Weights of a small GPT-style language model, trained from scratch on English Wikipedia: MLP 256 tanh GELU.
Each number is 200 + 40 x the weight over its row's rms, rounded and kept within 0 to 999. Layers, rows and columns count from 0. The size before them is the row's rms in percent of the matrix's.

# layer 4 attention value, 64x64, rms 0.0613, rows 43-63, columns 0-63
109,218,157,143,193,251,199,209,244,201,210,246,221,117,218,242,236,246,138,145,218,236,217,281,206,203,156,174,159,204,171,171,247,180,215,240,249,184,162,184,296,238,93,166,267,189,244,214,158,199,164,213,229,184,124,203,220,195,215,208,234,265,177,191,180
125,262,166,236,235,225,277,216,185,215,149,169,188,174,208,210,218,247,180,222,236,257,298,167,200,253,324,222,156,236,157,132,219,242,244,195,161,220,147,209,276,199,209,242,215,186,205,199,202,163,180,203,207,161,239,206,221,230,198,104,229,216,200,238,233
124,185,257,185,269,172,201,145,126,89,164,248,205,190,256,311,233,150,159,239,202,220,201,187,232,189,193,203,155,204,135,133,207,221,243,271,230,237,232,196,211,216,201,215,217,241,189,207,211,207,166,165,186,266,166,206,174,151,198,181,167,130,170,156,198
132,235,266,189,201,255,211,183,122,217,219,285,191,221,252,253,205,214,264,252,188,189,224,252,132,148,212,247,170,206,244,193,228,192,183,150,154,218,192,250,159,167,210,179,221,219,233,170,176,192,253,266,228,165,188,246,161,169,305,165,146,150,220,150,211
118,148,162,145,153,167,217,182,234,262,177,189,268,179,224,171,104,143,225,118,185,253,182,219,212,223,179,220,153,200,177,140,186,149,265,230,211,170,232,181,155,207,198,231,270,301,234,194,163,268,189,159,173,222,242,192,204,142,164,180,224,199,219,175,225
126,164,156,170,167,265,88,167,131,252,210,177,235,201,160,231,200,223,194,233,195,266,238,174,191,153,272,242,239,212,205,164,180,236,232,216,140,263,171,202,159,191,131,178,219,191,229,187,238,165,244,234,219,234,211,222,198,139,221,281,252,180,242,181,139
114,177,221,276,211,196,215,318,201,288,202,173,234,268,199,260,145,173,200,151,243,172,191,217,136,221,196,236,258,197,187,142,265,206,207,200,203,283,200,216,168,244,249,206,153,185,248,242,214,224,211,249,223,237,181,220,150,236,186,208,177,230,270,227,235
106,199,246,210,219,139,179,262,218,217,157,204,267,248,232,209,262,204,156,192,216,164,239,169,229,208,239,247,136,134,202,206,247,199,159,176,171,226,180,247,163,250,301,204,129,181,222,214,180,201,169,219,239,217,197,148,128,196,99,204,212,238,158,137,219
126,238,201,299,202,234,139,253,206,201,222,260,165,246,209,103,249,174,138,228,211,259,203,177,223,225,129,265,283,185,135,211,196,219,199,218,181,214,177,183,212,205,190,193,164,171,180,192,225,221,268,219,197,238,154,150,248,243,220,238,223,204,200,269,136
134,125,223,249,241,210,207,256,276,207,232,231,152,217,218,227,256,195,172,157,192,156,151,189,160,170,164,219,196,218,188,241,134,168,268,194,259,279,213,205,205,199,211,271,260,195,291,240,183,161,187,224,156,117,198,219,213,142,186,223,205,233,159,236,154
132,220,258,206,189,206,171,263,245,167,190,248,123,163,220,219,186,208,193,223,159,213,196,154,198,192,265,234,181,244,181,196,219,110,299,240,144,188,191,290,227,202,182,267,223,185,201,263,243,209,190,230,177,217,294,240,272,212,150,220,209,256,196,209,207
126,197,200,167,188,162,186,175,309,215,81,221,249,146,181,215,153,216,183,152,203,206,142,215,241,208,201,174,216,245,182,171,160,251,251,124,179,163,163,199,247,260,165,210,257,123,254,236,211,210,241,224,212,178,166,171,148,158,204,183,141,224,226,213,174
118,139,176,211,187,152,252,197,147,240,174,204,204,155,271,158,167,227,179,146,200,173,238,175,231,171,247,165,261,273,178,221,183,96,167,265,132,137,259,184,187,184,238,196,146,198,187,193,157,153,163,169,185,186,128,212,238,160,228,157,184,141,212,200,211
130,218,174,277,216,224,213,207,216,230,163,129,158,237,145,255,135,244,204,204,207,168,191,119,188,175,244,186,208,262,159,161,172,305,197,149,257,152,184,243,189,180,140,170,199,250,245,194,210,248,183,202,231,200,201,245,151,187,160,260,189,247,194,279,208
109,188,177,183,204,146,264,204,185,209,188,222,241,196,233,258,219,208,195,191,239,144,231,174,214,229,154,131,153,243,213,201,163,204,178,301,246,109,187,167,182,139,189,156,242,220,190,169,225,157,216,108,165,233,136,233,252,235,159,214,275,172,254,165,187
115,171,248,192,238,209,211,209,152,221,199,196,181,188,144,218,242,252,218,224,151,206,226,195,248,251,255,178,164,177,195,279,316,193,259,221,203,230,158,139,263,175,218,267,199,186,166,288,148,202,174,263,263,206,195,205,160,195,158,164,208,240,138,231,170
116,159,217,130,189,201,183,182,189,232,192,195,196,245,246,159,197,191,227,250,180,240,189,249,156,169,225,257,154,233,176,285,138,208,216,202,248,137,211,173,280,246,171,168,218,236,219,190,212,243,154,288,167,123,181,178,231,112,260,194,239,252,194,219,243
129,232,200,164,235,184,246,201,216,151,76,152,237,156,163,197,247,227,230,230,198,177,201,232,182,206,123,253,235,163,159,266,189,199,175,176,219,165,232,239,242,165,109,225,159,250,142,198,264,215,210,202,179,202,232,173,194,146,243,240,213,156,150,223,268
129,258,237,186,223,165,233,159,288,225,265,240,231,188,180,223,257,203,206,236,221,202,154,248,281,250,156,212,209,184,164,190,277,232,220,154,242,238,202,180,262,250,223,174,292,198,191,224,212,204,276,171,156,222,204,151,184,225,244,163,249,225,214,127,182
111,196,172,230,176,201,221,207,161,224,199,188,146,139,238,151,230,301,205,247,215,208,177,152,177,196,162,199,110,191,195,181,266,219,153,137,259,256,178,299,212,187,202,208,198,235,219,166,109,219,166,172,235,223,190,192,242,262,205,195,252,172,117,200,221
113,208,226,181,208,153,213,144,230,207,197,190,185,134,264,221,185,229,172,205,202,202,189,219,233,332,169,189,258,155,187,186,160,217,268,177,143,147,230,217,116,200,261,209,125,198,241,215,262,183,215,301,218,208,212,171,196,211,166,222,146,216,230,140,212
# layer 4 attention output (transposed), 64x64, rms 0.0764, rows 43-63, columns 0-63
101,165,169,203,137,241,222,219,265,181,184,195,136,162,177,264,164,209,237,237,218,163,236,206,217,242,237,141,222,73,218,207,158,214,193,204,109,248,188,191,115,146,184,190,160,202,216,164,180,156,238,168,224,166,196,201,227,219,248,244,161,160,151,209,259
115,138,173,135,162,243,187,157,221,265,233,278,165,218,216,262,247,183,199,153,157,113,254,242,252,155,129,208,193,181,195,185,131,212,181,205,136,217,244,192,204,188,168,186,161,209,178,276,240,191,230,198,192,233,178,265,169,214,142,249,194,201,142,161,188
112,237,173,264,186,236,134,188,252,234,203,220,211,187,114,210,147,209,220,195,167,174,265,160,185,183,176,137,189,194,259,246,197,236,275,192,196,204,147,185,223,221,212,261,153,142,247,171,151,258,217,186,201,173,234,300,197,243,141,226,156,254,232,156,229
126,198,153,186,209,266,192,194,207,167,146,150,196,118,92,167,202,232,179,129,237,215,176,182,223,275,146,172,234,226,170,210,207,158,206,249,249,210,185,199,300,201,296,147,160,223,224,158,223,190,193,183,167,186,161,227,221,229,128,247,185,174,214,209,204
107,243,207,237,175,217,225,173,157,203,197,242,101,241,172,221,231,181,217,243,191,250,154,168,108,200,184,152,249,169,204,234,216,280,163,192,146,166,159,185,192,201,224,265,248,121,146,269,152,166,186,183,260,179,233,218,162,203,212,241,197,157,183,196,125
115,194,228,245,152,163,233,163,213,159,93,272,189,152,199,220,248,235,289,166,181,192,198,254,226,230,174,207,156,194,206,199,247,174,203,225,207,218,240,207,168,223,254,256,178,229,142,160,192,246,180,168,155,141,176,127,207,239,154,226,155,214,243,295,212
099,228,141,225,249,131,137,233,170,208,170,242,221,105,240,221,220,193,217,238,197,169,179,179,185,152,207,182,219,160,230,174,232,211,167,186,274,108,271,223,275,179,190,170,255,199,179,219,225,236,135,231,191,203,164,221,308,161,195,248,219,176,183,199,168
096,227,151,155,261,223,144,234,176,167,250,208,181,186,230,195,125,189,218,279,156,187,256,232,218,126,134,200,211,210,232,218,170,253,219,205,227,199,201,163,244,258,141,181,154,177,183,157,194,249,165,235,195,203,225,233,201,184,209,233,269,107,229,285,142
111,212,247,189,187,168,170,169,147,235,208,200,237,216,237,265,189,279,193,243,175,109,140,183,232,161,270,236,162,200,257,220,174,164,177,231,189,180,262,202,197,164,187,226,192,203,199,148,230,260,158,149,153,154,135,153,173,137,234,129,207,243,232,219,261
121,272,172,235,197,214,196,208,166,245,177,161,272,171,230,263,194,233,224,292,234,273,280,137,176,220,156,158,248,186,182,197,191,147,179,183,141,131,228,172,191,208,254,215,228,192,130,157,192,132,175,174,209,253,237,189,195,129,199,181,211,245,214,183,240
119,213,200,200,236,266,235,91,180,277,180,223,222,255,235,220,240,173,226,181,195,214,247,231,205,160,159,207,249,176,192,199,185,206,201,217,253,200,205,122,184,235,179,214,246,140,147,117,164,180,244,241,286,214,154,148,160,208,129,242,189,209,196,177,264
119,163,170,238,228,205,227,177,138,110,281,195,193,251,192,271,202,162,226,242,158,228,227,231,254,210,211,138,171,139,170,232,224,204,192,193,145,163,194,261,174,140,254,250,239,211,246,185,227,151,207,183,313,227,164,187,238,190,194,230,232,203,175,257,177
104,174,209,257,165,229,127,197,219,231,192,150,158,208,146,196,231,157,187,189,199,250,207,251,134,161,123,262,187,176,192,174,128,316,100,187,229,154,257,197,246,179,244,199,196,234,219,193,196,190,242,222,226,213,256,201,151,168,217,161,211,246,209,175,238
118,148,207,233,192,155,213,198,106,198,159,240,262,177,239,187,262,136,233,213,225,242,223,297,233,157,213,128,222,203,145,237,234,150,234,161,169,160,229,199,156,122,179,197,210,166,242,236,274,199,187,203,183,198,168,176,227,246,219,173,161,224,149,170,139
103,187,266,153,206,217,175,250,225,173,174,166,114,183,142,157,249,153,145,190,212,285,260,205,175,178,163,186,192,174,211,248,181,233,232,145,214,255,204,208,195,231,204,264,171,163,245,306,177,241,205,183,234,176,223,231,210,139,253,161,196,238,190,158,268
107,163,183,177,240,207,216,211,239,247,201,210,185,146,199,213,122,161,234,207,219,151,236,253,162,185,183,302,128,153,191,209,109,218,244,234,136,133,211,181,165,279,167,225,219,230,179,128,200,158,215,216,141,262,180,231,207,226,194,201,175,125,205,183,205
101,162,190,219,153,243,269,177,218,179,170,170,199,284,172,206,204,271,177,243,277,214,152,270,143,244,203,151,190,167,165,224,219,136,223,213,192,200,253,153,215,234,282,152,176,186,221,210,166,116,200,172,228,233,254,189,173,270,203,245,197,161,215,249,245
125,179,185,187,184,206,192,182,160,211,266,260,257,204,206,185,193,210,93,182,212,201,223,189,146,196,240,99,197,254,225,139,150,139,213,136,225,245,194,206,177,212,179,205,182,238,291,184,142,168,236,218,225,215,176,146,127,294,186,183,198,175,244,222,186
108,247,192,142,203,236,258,218,249,140,216,221,176,249,177,242,94,208,187,183,131,208,214,105,183,198,290,171,177,146,263,258,171,124,222,247,191,219,172,253,159,161,207,249,192,223,204,187,217,171,175,206,179,217,186,278,173,166,208,226,231,239,195,214,202
107,222,139,164,199,209,214,220,251,239,145,235,218,185,286,217,198,160,192,174,187,184,191,252,187,196,238,185,329,210,190,228,131,260,212,286,177,204,136,181,204,170,189,172,115,181,255,203,231,200,199,204,108,251,214,219,131,167,238,190,207,229,193,202,205
107,171,184,181,216,209,208,186,130,193,195,188,263,229,161,227,182,257,169,142,93,256,196,196,250,106,154,206,230,212,219,192,222,220,202,202,196,155,159,240,247,267,156,229,242,238,203,193,195,235,175,238,271,166,176,228,252,252,246,152,284,162,227,241,215
# layer 4 MLP up, 256x64, rms 0.0878, rows 0-33, columns 0-63
083,201,174,207,214,237,216,155,197,118,181,245,154,174,179,168,229,191,246,170,176,167,254,173,263,238,140,163,274,128,243,171,205,202,213,201,139,232,238,221,169,179,210,253,172,137,143,174,231,147,198,234,202,220,154,236,168,180,178,311,227,133,198,246,238
093,171,168,214,174,251,172,178,188,229,233,103,213,198,200,209,81,234,192,144,164,208,147,168,188,190,256,169,128,185,207,166,202,128,138,194,148,176,189,235,184,165,165,214,208,220,191,109,198,177,96,163,183,182,255,218,194,167,192,160,247,192,171,220,234
097,201,178,153,226,276,216,216,238,234,208,153,166,214,258,242,170,212,145,145,290,300,229,165,221,244,165,244,236,172,173,219,210,136,137,211,215,181,200,183,194,175,197,289,205,188,202,199,226,230,205,237,154,207,198,143,221,268,269,228,212,238,275,215,168
098,187,171,165,183,211,195,175,229,210,78,186,147,210,157,126,159,160,215,198,178,167,258,192,156,222,219,229,239,189,244,189,158,199,173,163,166,225,151,202,119,162,145,207,204,140,188,186,211,153,236,258,193,131,269,175,161,102,230,152,172,237,201,199,214
091,145,214,145,215,223,175,163,236,218,132,177,255,157,257,207,168,157,213,186,157,142,202,293,176,190,180,202,201,181,196,205,169,107,216,225,206,237,159,241,128,164,179,182,170,229,176,224,250,210,158,169,160,209,141,219,144,86,161,262,171,230,210,185,187
101,155,242,204,239,178,116,209,197,253,98,183,247,162,226,226,186,209,240,166,181,225,184,236,168,193,170,276,169,148,201,118,153,162,137,221,237,120,199,256,220,224,138,205,234,203,229,188,223,184,154,241,179,200,144,248,256,189,193,128,215,185,186,220,235
104,265,197,188,172,254,204,250,253,167,209,159,185,227,164,196,222,129,111,202,219,144,209,139,203,147,223,156,201,183,142,179,229,194,163,160,157,199,168,175,243,201,207,234,150,262,121,226,237,100,192,292,158,197,206,257,229,172,176,233,204,194,221,164,214
083,214,149,188,186,134,172,208,226,182,177,270,174,212,199,197,170,159,187,102,224,228,265,164,161,164,241,156,179,194,216,127,108,160,53,210,222,222,209,225,170,211,257,183,183,190,149,236,201,232,237,213,213,166,195,229,217,168,131,208,219,222,189,171,199
097,178,144,216,194,168,232,213,265,209,176,139,190,215,171,188,230,164,146,136,292,185,147,195,183,145,250,216,130,185,199,177,153,194,150,215,136,131,203,206,183,111,245,159,198,160,211,145,242,164,250,181,219,192,156,145,203,203,154,211,235,166,115,189,188
104,169,180,102,240,217,189,182,118,177,163,178,214,196,194,237,146,223,229,195,198,200,206,214,158,203,197,133,260,148,100,196,135,192,213,230,281,207,186,247,185,211,263,208,192,155,146,227,189,219,127,143,160,140,198,226,252,202,179,153,179,158,183,256,232
103,226,184,141,211,211,210,196,225,226,238,218,309,150,157,208,237,178,191,201,219,276,189,134,256,155,212,198,277,216,222,194,198,188,198,254,271,142,174,212,228,260,188,188,189,192,181,258,265,273,140,231,143,238,179,218,195,138,199,234,205,221,182,211,285
112,157,177,183,220,148,205,189,256,210,177,250,164,140,143,195,268,146,175,135,227,193,254,161,157,163,135,210,170,156,153,253,243,159,204,181,181,246,95,201,194,203,267,194,209,162,136,221,206,163,221,147,185,242,184,207,242,179,124,185,237,180,141,186,182
103,162,289,192,283,187,187,134,202,169,196,195,229,201,145,182,189,154,231,262,124,246,288,227,224,254,260,196,168,205,234,223,141,233,224,217,236,150,207,264,228,180,147,201,219,211,106,230,198,244,194,194,173,193,227,203,228,184,183,264,188,162,203,138,175
136,224,231,125,191,158,161,126,180,185,154,149,166,170,173,171,159,143,192,272,147,181,196,162,210,205,179,163,194,135,159,172,200,197,210,260,198,191,150,228,191,197,177,143,197,158,164,249,192,198,132,108,150,151,139,212,163,155,130,186,174,129,190,240,209
098,261,187,225,255,226,159,216,240,230,160,239,222,127,139,188,214,159,199,160,164,252,227,176,201,120,169,251,136,197,238,202,228,238,139,170,245,176,168,281,249,245,130,222,246,211,191,277,177,210,243,226,253,190,186,214,213,291,174,213,199,191,201,187,163
089,246,244,122,172,188,246,197,229,214,169,190,214,143,211,145,153,180,195,212,166,239,172,171,113,259,243,264,240,223,144,238,228,141,146,147,262,221,246,174,156,158,186,199,251,200,162,216,134,232,250,175,137,223,161,145,180,204,201,225,268,180,181,207,185
091,203,210,182,219,193,266,239,203,270,204,155,203,179,236,229,148,212,220,216,199,212,158,160,182,177,182,167,305,231,188,164,233,178,164,236,201,199,184,261,234,205,129,262,262,262,231,267,250,180,250,266,133,169,218,141,221,205,168,164,176,121,227,222,248
106,213,256,291,255,203,234,208,238,187,183,256,217,153,224,158,286,197,243,179,248,240,220,202,250,279,179,168,180,169,200,187,163,223,181,171,278,173,137,245,246,258,167,187,234,197,142,193,196,248,253,251,176,120,174,180,239,262,216,187,209,184,223,234,191
095,233,185,265,208,238,178,218,261,215,144,155,226,199,300,150,198,146,250,196,203,252,234,236,198,234,177,237,192,219,176,224,156,228,241,232,227,217,186,233,195,135,182,268,184,271,207,220,216,221,184,262,182,124,168,257,226,278,166,117,230,168,239,237,197
084,214,220,213,206,250,193,194,238,165,145,191,196,211,142,99,123,214,171,182,252,206,180,189,146,290,249,205,203,93,259,170,153,138,199,277,241,199,165,261,198,190,220,181,187,262,218,242,178,170,158,166,145,155,222,212,170,193,231,175,187,197,166,196,217
096,195,267,239,301,240,198,184,224,140,154,265,166,197,210,176,196,157,197,147,164,200,150,184,189,244,270,160,232,116,191,190,284,175,141,186,230,234,263,187,185,166,183,191,193,208,224,223,171,132,188,241,183,188,142,200,196,255,250,217,229,233,139,237,247
124,172,181,90,188,210,101,164,191,189,180,215,227,182,219,169,148,171,237,189,117,200,245,161,208,232,215,182,180,184,237,184,219,194,163,169,227,222,212,252,230,83,252,232,223,140,188,200,142,177,176,215,213,250,193,283,205,244,174,185,144,194,143,204,152
089,159,208,171,246,206,253,121,217,148,117,146,189,145,166,191,236,143,149,243,227,203,242,189,170,167,146,168,207,214,154,203,244,239,209,230,117,223,186,261,181,179,222,252,177,109,205,224,190,178,231,175,180,194,146,242,205,178,224,130,165,167,195,175,123
095,185,254,186,157,195,187,200,244,263,174,214,231,240,207,186,163,152,209,212,191,195,256,133,166,144,225,167,251,214,178,163,200,306,152,117,196,260,203,204,265,205,134,276,181,180,242,176,136,146,209,202,200,214,190,261,173,188,216,192,202,142,288,206,218
105,196,248,130,314,148,199,145,186,221,207,179,246,168,173,271,278,204,268,217,262,209,178,183,248,206,219,189,182,158,169,162,207,209,156,180,228,179,208,212,173,135,186,126,200,175,179,172,220,267,266,215,182,230,145,170,122,190,229,193,220,150,225,159,202
096,222,258,225,222,123,192,277,278,196,151,304,200,128,210,196,205,163,135,198,203,211,295,193,194,146,177,269,206,245,276,164,240,208,175,186,200,229,212,232,210,195,190,203,217,175,226,179,233,220,193,146,171,229,121,161,179,202,143,184,226,192,157,166,180
108,212,203,174,195,224,156,219,223,155,165,198,140,193,188,116,146,227,201,188,112,211,208,155,126,206,254,154,157,252,179,230,213,173,178,156,209,186,154,221,201,168,160,264,175,185,193,203,124,185,108,205,164,87,162,186,246,214,156,159,199,237,223,197,157
095,155,156,144,230,230,158,140,230,263,163,145,176,167,174,121,188,200,203,164,207,142,170,234,196,201,198,211,166,196,185,117,145,108,214,181,278,245,184,179,216,135,194,201,238,160,157,170,141,153,200,225,165,133,168,166,201,196,133,170,238,200,223,169,164
104,198,164,193,173,220,168,201,181,233,253,192,253,216,101,221,168,173,226,201,206,106,272,182,209,110,247,179,246,211,177,215,150,249,137,201,213,188,148,236,169,140,172,159,254,222,191,217,156,139,217,260,267,215,210,186,143,198,189,236,209,167,267,173,232
121,193,241,183,208,248,239,202,235,208,194,245,215,170,230,179,179,172,224,135,199,286,248,184,206,203,283,207,317,174,157,167,253,225,180,205,230,264,209,190,163,174,155,275,239,252,196,207,185,190,202,251,169,247,178,227,163,138,170,177,259,276,155,245,206
083,228,255,147,166,159,184,192,160,168,200,193,103,155,241,205,147,198,246,175,185,224,251,245,163,198,125,204,222,204,147,191,171,188,157,131,158,195,218,235,183,221,162,170,252,271,132,189,128,169,236,203,129,183,227,220,253,228,220,156,184,131,147,169,198
080,226,206,249,230,267,226,198,215,175,262,241,171,216,140,226,187,189,122,240,183,205,198,215,258,184,293,270,242,118,173,237,190,265,219,212,270,149,202,205,256,204,264,194,212,157,193,224,145,255,212,247,173,200,201,208,163,219,233,273,204,224,227,260,218
108,274,241,138,251,215,189,184,250,156,193,176,213,158,243,195,160,136,163,230,169,184,194,257,244,133,154,258,226,158,148,138,170,264,155,189,188,230,237,216,165,204,96,182,240,221,209,207,185,176,206,212,233,139,133,182,230,170,196,148,195,207,209,279,192
104,235,233,131,243,195,143,162,175,139,197,161,172,222,283,227,138,119,179,219,161,159,259,260,174,201,272,173,210,183,166,239,194,246,143,236,178,237,259,219,208,166,194,152,214,212,198,198,191,217,232,279,199,222,156,272,209,193,209,139,263,166,222,239,181
# layer 4 MLP down (transposed), 256x64, rms 0.0882, rows 0-32, columns 0-63
082,218,196,238,221,219,212,236,212,266,126,170,230,266,240,159,202,156,183,201,215,256,252,254,184,180,131,210,276,207,186,260,185,208,101,230,247,208,179,150,193,199,151,238,184,302,185,196,223,270,210,271,177,188,189,186,173,174,150,150,196,216,185,178,150
080,207,234,184,283,207,167,223,214,209,204,131,176,191,218,224,138,193,130,289,263,190,261,105,232,241,180,241,199,238,216,258,204,204,218,199,210,178,212,234,206,186,204,210,221,228,179,193,216,224,227,242,261,192,113,202,240,130,110,173,279,182,231,224,190
104,209,189,273,279,161,206,186,219,232,133,201,250,182,122,209,188,131,302,264,190,180,247,207,146,210,208,228,214,161,223,191,174,237,208,241,230,200,205,278,246,230,166,203,245,215,240,241,210,189,238,222,244,166,221,192,249,167,157,131,197,225,171,128,249
090,186,215,176,173,229,219,223,315,163,241,212,184,209,212,250,250,229,127,213,238,204,191,127,166,221,219,149,219,184,212,275,188,329,221,202,156,225,191,158,191,151,259,227,144,187,175,218,223,244,193,230,207,216,265,259,190,219,189,246,207,165,170,205,265
084,136,208,109,190,222,213,161,220,250,209,201,202,222,247,224,210,148,56,165,305,191,185,122,255,208,188,199,247,163,174,169,186,256,229,152,185,169,237,168,164,169,224,155,200,201,201,235,218,204,163,197,208,213,183,157,180,218,166,130,161,172,160,197,196
095,223,200,192,240,97,248,219,205,230,244,173,117,253,176,182,181,102,206,166,229,176,116,194,176,136,249,182,200,182,163,239,227,245,204,148,193,196,196,143,165,151,169,198,206,163,183,172,170,258,151,234,189,246,199,148,151,260,214,204,180,215,167,126,181
123,210,193,172,200,216,197,181,208,117,184,211,215,203,228,153,217,262,220,229,213,145,197,211,316,215,229,157,141,203,208,218,132,218,247,218,196,240,133,204,222,158,277,220,259,239,186,223,258,159,226,181,219,151,179,190,236,291,171,243,190,199,254,190,294
110,113,189,233,177,149,220,180,196,155,228,245,161,214,242,265,244,191,175,188,168,208,216,181,155,177,160,194,114,234,214,222,245,199,123,258,181,210,231,246,164,201,183,243,227,133,145,249,217,260,154,169,252,175,267,200,214,138,250,135,210,218,245,246,206
086,191,246,233,209,203,231,168,142,241,187,143,224,159,248,172,204,321,269,211,178,158,178,203,226,252,140,212,166,243,156,190,244,76,214,175,127,251,211,165,210,202,184,232,200,157,164,226,205,168,139,179,168,181,199,202,208,137,189,143,197,216,219,231,224
104,219,231,169,144,144,227,277,170,188,139,253,190,171,148,144,183,164,189,191,210,195,212,192,182,135,247,269,207,188,240,207,257,152,149,94,172,208,266,118,218,146,206,180,198,214,262,151,211,182,199,170,220,201,200,228,159,199,226,229,287,190,190,196,247
131,116,283,253,173,250,189,173,209,164,248,189,168,228,187,161,155,169,174,229,233,184,227,256,139,264,196,208,159,150,184,151,193,223,237,142,160,279,158,189,103,191,179,230,228,218,208,181,182,181,197,207,315,182,258,186,192,200,205,203,166,200,208,255,178
104,147,229,263,208,230,156,234,120,184,206,167,254,195,182,207,174,219,168,206,218,164,193,258,246,200,261,238,181,193,175,158,203,281,198,182,235,206,278,224,201,171,212,133,292,178,292,188,229,210,196,197,233,221,261,178,206,217,241,111,223,240,274,196,195
112,138,70,216,181,236,150,157,179,223,266,235,220,203,115,212,134,218,202,173,244,196,183,168,243,189,220,176,174,189,177,146,157,189,213,206,162,205,158,181,207,178,235,173,228,200,151,185,248,176,217,174,247,206,247,166,331,145,179,213,228,224,209,225,168
109,203,204,224,228,155,169,152,199,244,233,182,208,239,243,182,214,229,303,221,162,191,299,237,226,151,151,248,132,187,204,153,178,169,190,150,253,200,186,227,182,189,159,165,233,172,204,276,168,210,194,204,125,249,235,185,178,182,147,169,200,81,170,202,187
128,213,212,177,166,178,224,208,200,207,226,208,206,171,298,165,152,204,179,279,210,137,235,147,227,236,192,89,200,210,296,148,158,136,231,217,174,199,215,203,162,161,184,217,229,261,165,132,210,165,206,128,194,194,135,176,215,234,253,169,188,166,191,224,252
105,252,228,245,211,227,213,283,150,228,181,223,175,110,231,133,135,132,244,212,213,195,159,161,170,210,203,231,219,185,192,209,256,240,227,284,152,214,195,225,238,212,183,183,181,192,172,261,196,240,136,191,247,178,136,260,193,233,285,171,218,132,189,191,187
104,162,191,167,212,289,271,149,209,187,205,216,223,166,184,261,214,285,210,146,275,178,153,248,230,222,156,246,214,161,219,217,182,217,258,226,215,192,222,230,221,217,115,184,211,192,262,170,233,101,179,250,238,134,174,187,225,198,201,230,185,222,145,149,233
106,226,196,182,239,166,203,166,199,281,239,192,136,175,227,232,207,175,231,275,185,260,229,250,164,180,288,212,171,244,252,240,215,215,208,250,219,252,206,240,191,197,226,188,199,203,170,152,221,223,244,262,164,250,205,228,171,95,176,289,185,204,259,139,224
091,213,168,189,197,209,269,180,190,150,241,276,162,268,178,170,235,264,247,180,212,163,206,252,222,143,216,227,196,160,255,206,179,222,248,265,246,240,218,156,269,228,230,186,214,127,178,167,261,145,259,195,233,144,236,222,165,199,246,263,253,223,155,171,186
065,172,240,153,136,196,207,195,260,183,148,169,179,216,176,150,174,133,158,230,302,242,176,139,110,286,283,208,185,281,190,202,240,218,205,186,226,218,214,224,183,252,207,172,232,143,139,189,187,193,137,163,233,208,222,231,207,209,184,194,191,232,186,153,170
103,224,196,217,268,246,228,166,244,175,192,251,209,189,153,250,201,141,157,177,185,198,257,198,190,239,215,238,246,185,208,256,187,256,180,258,229,166,142,295,196,203,248,204,211,240,275,218,198,89,211,254,150,163,203,167,186,201,153,243,213,143,188,141,239
119,208,216,190,140,215,137,156,180,200,229,173,212,161,192,189,215,153,135,243,161,133,275,193,211,174,126,229,239,168,174,213,228,278,172,150,246,157,292,181,203,160,218,198,233,220,182,272,119,183,165,181,289,163,184,202,233,216,159,242,235,172,171,195,184
090,227,181,254,214,197,224,178,176,197,188,242,161,267,171,163,202,192,279,205,230,234,148,168,124,284,190,196,249,215,227,206,207,259,198,283,224,226,142,211,228,265,230,169,165,254,171,220,192,143,252,208,171,270,172,169,162,206,141,274,153,195,216,241,153
095,164,210,211,122,147,249,253,188,242,104,144,223,214,220,240,254,245,162,205,262,169,91,191,237,188,205,228,190,257,186,226,195,167,89,178,178,185,177,187,212,153,254,160,164,177,171,162,232,244,202,175,196,166,170,156,236,216,233,175,185,167,189,219,165
104,256,204,232,176,177,205,269,286,160,211,210,132,204,156,207,154,227,66,185,211,236,157,224,188,175,216,275,177,210,260,258,133,169,220,192,213,252,154,179,217,184,202,231,236,238,251,192,196,179,239,191,275,190,206,163,216,279,186,232,240,205,174,211,199
090,185,196,218,159,189,169,214,203,237,256,256,228,192,177,166,239,218,147,208,185,203,152,228,192,180,178,160,186,313,82,213,243,194,175,222,168,164,183,233,192,207,241,231,229,157,242,193,156,135,227,172,165,244,179,281,165,285,226,240,171,178,240,161,135
089,217,180,179,196,134,197,175,275,201,209,161,180,228,148,242,237,173,141,139,264,245,204,168,155,202,288,224,217,144,197,259,179,246,156,170,247,196,238,228,204,214,212,212,264,223,228,162,169,202,236,282,158,263,224,201,232,225,221,273,221,137,220,130,207
090,130,208,215,164,247,112,152,230,228,175,172,248,143,143,143,181,186,115,173,254,158,239,170,139,213,163,207,253,232,217,194,153,168,197,169,234,148,192,147,226,235,186,227,215,218,143,188,196,244,212,207,219,275,254,198,175,243,165,154,235,143,264,209,189
116,264,186,162,173,180,227,221,186,164,139,195,217,195,201,231,200,273,213,179,204,117,187,243,215,282,232,270,218,234,237,200,268,190,243,212,221,236,207,230,216,268,232,120,211,247,266,206,182,168,115,195,127,186,182,205,177,173,187,240,153,275,198,246,236
132,181,213,143,260,241,207,93,167,204,138,203,153,203,163,270,195,131,183,153,223,195,230,221,219,229,203,214,269,187,240,163,160,253,145,198,212,199,221,160,188,211,178,280,129,187,250,175,224,244,141,298,201,210,204,218,193,152,206,237,166,195,210,251,168
076,190,224,189,257,250,194,235,240,170,228,180,189,189,174,278,281,173,199,157,275,231,197,206,265,105,266,204,121,153,191,223,176,274,178,176,190,175,245,195,114,229,190,238,184,203,243,251,232,199,205,165,263,220,155,162,261,196,225,213,153,201,204,199,186
076,186,248,172,190,182,148,216,182,195,141,164,187,143,224,223,142,179,231,195,207,216,223,192,206,205,168,165,181,190,184,134,253,60,189,180,112,245,179,223,117,163,210,172,136,254,190,199,201,196,187,143,201,114,195,188,227,166,221,113,198,216,167,215,170
114,164,242,216,240,200,202,220,219,140,228,216,184,172,214,176,211,86,255,240,236,203,232,247,168,200,152,201,239,190,160,229,235,291,247,241,201,156,300,229,233,254,154,168,204,233,206,156,236,196,252,167,205,186,223,251,128,149,181,237,266,199,195,229,167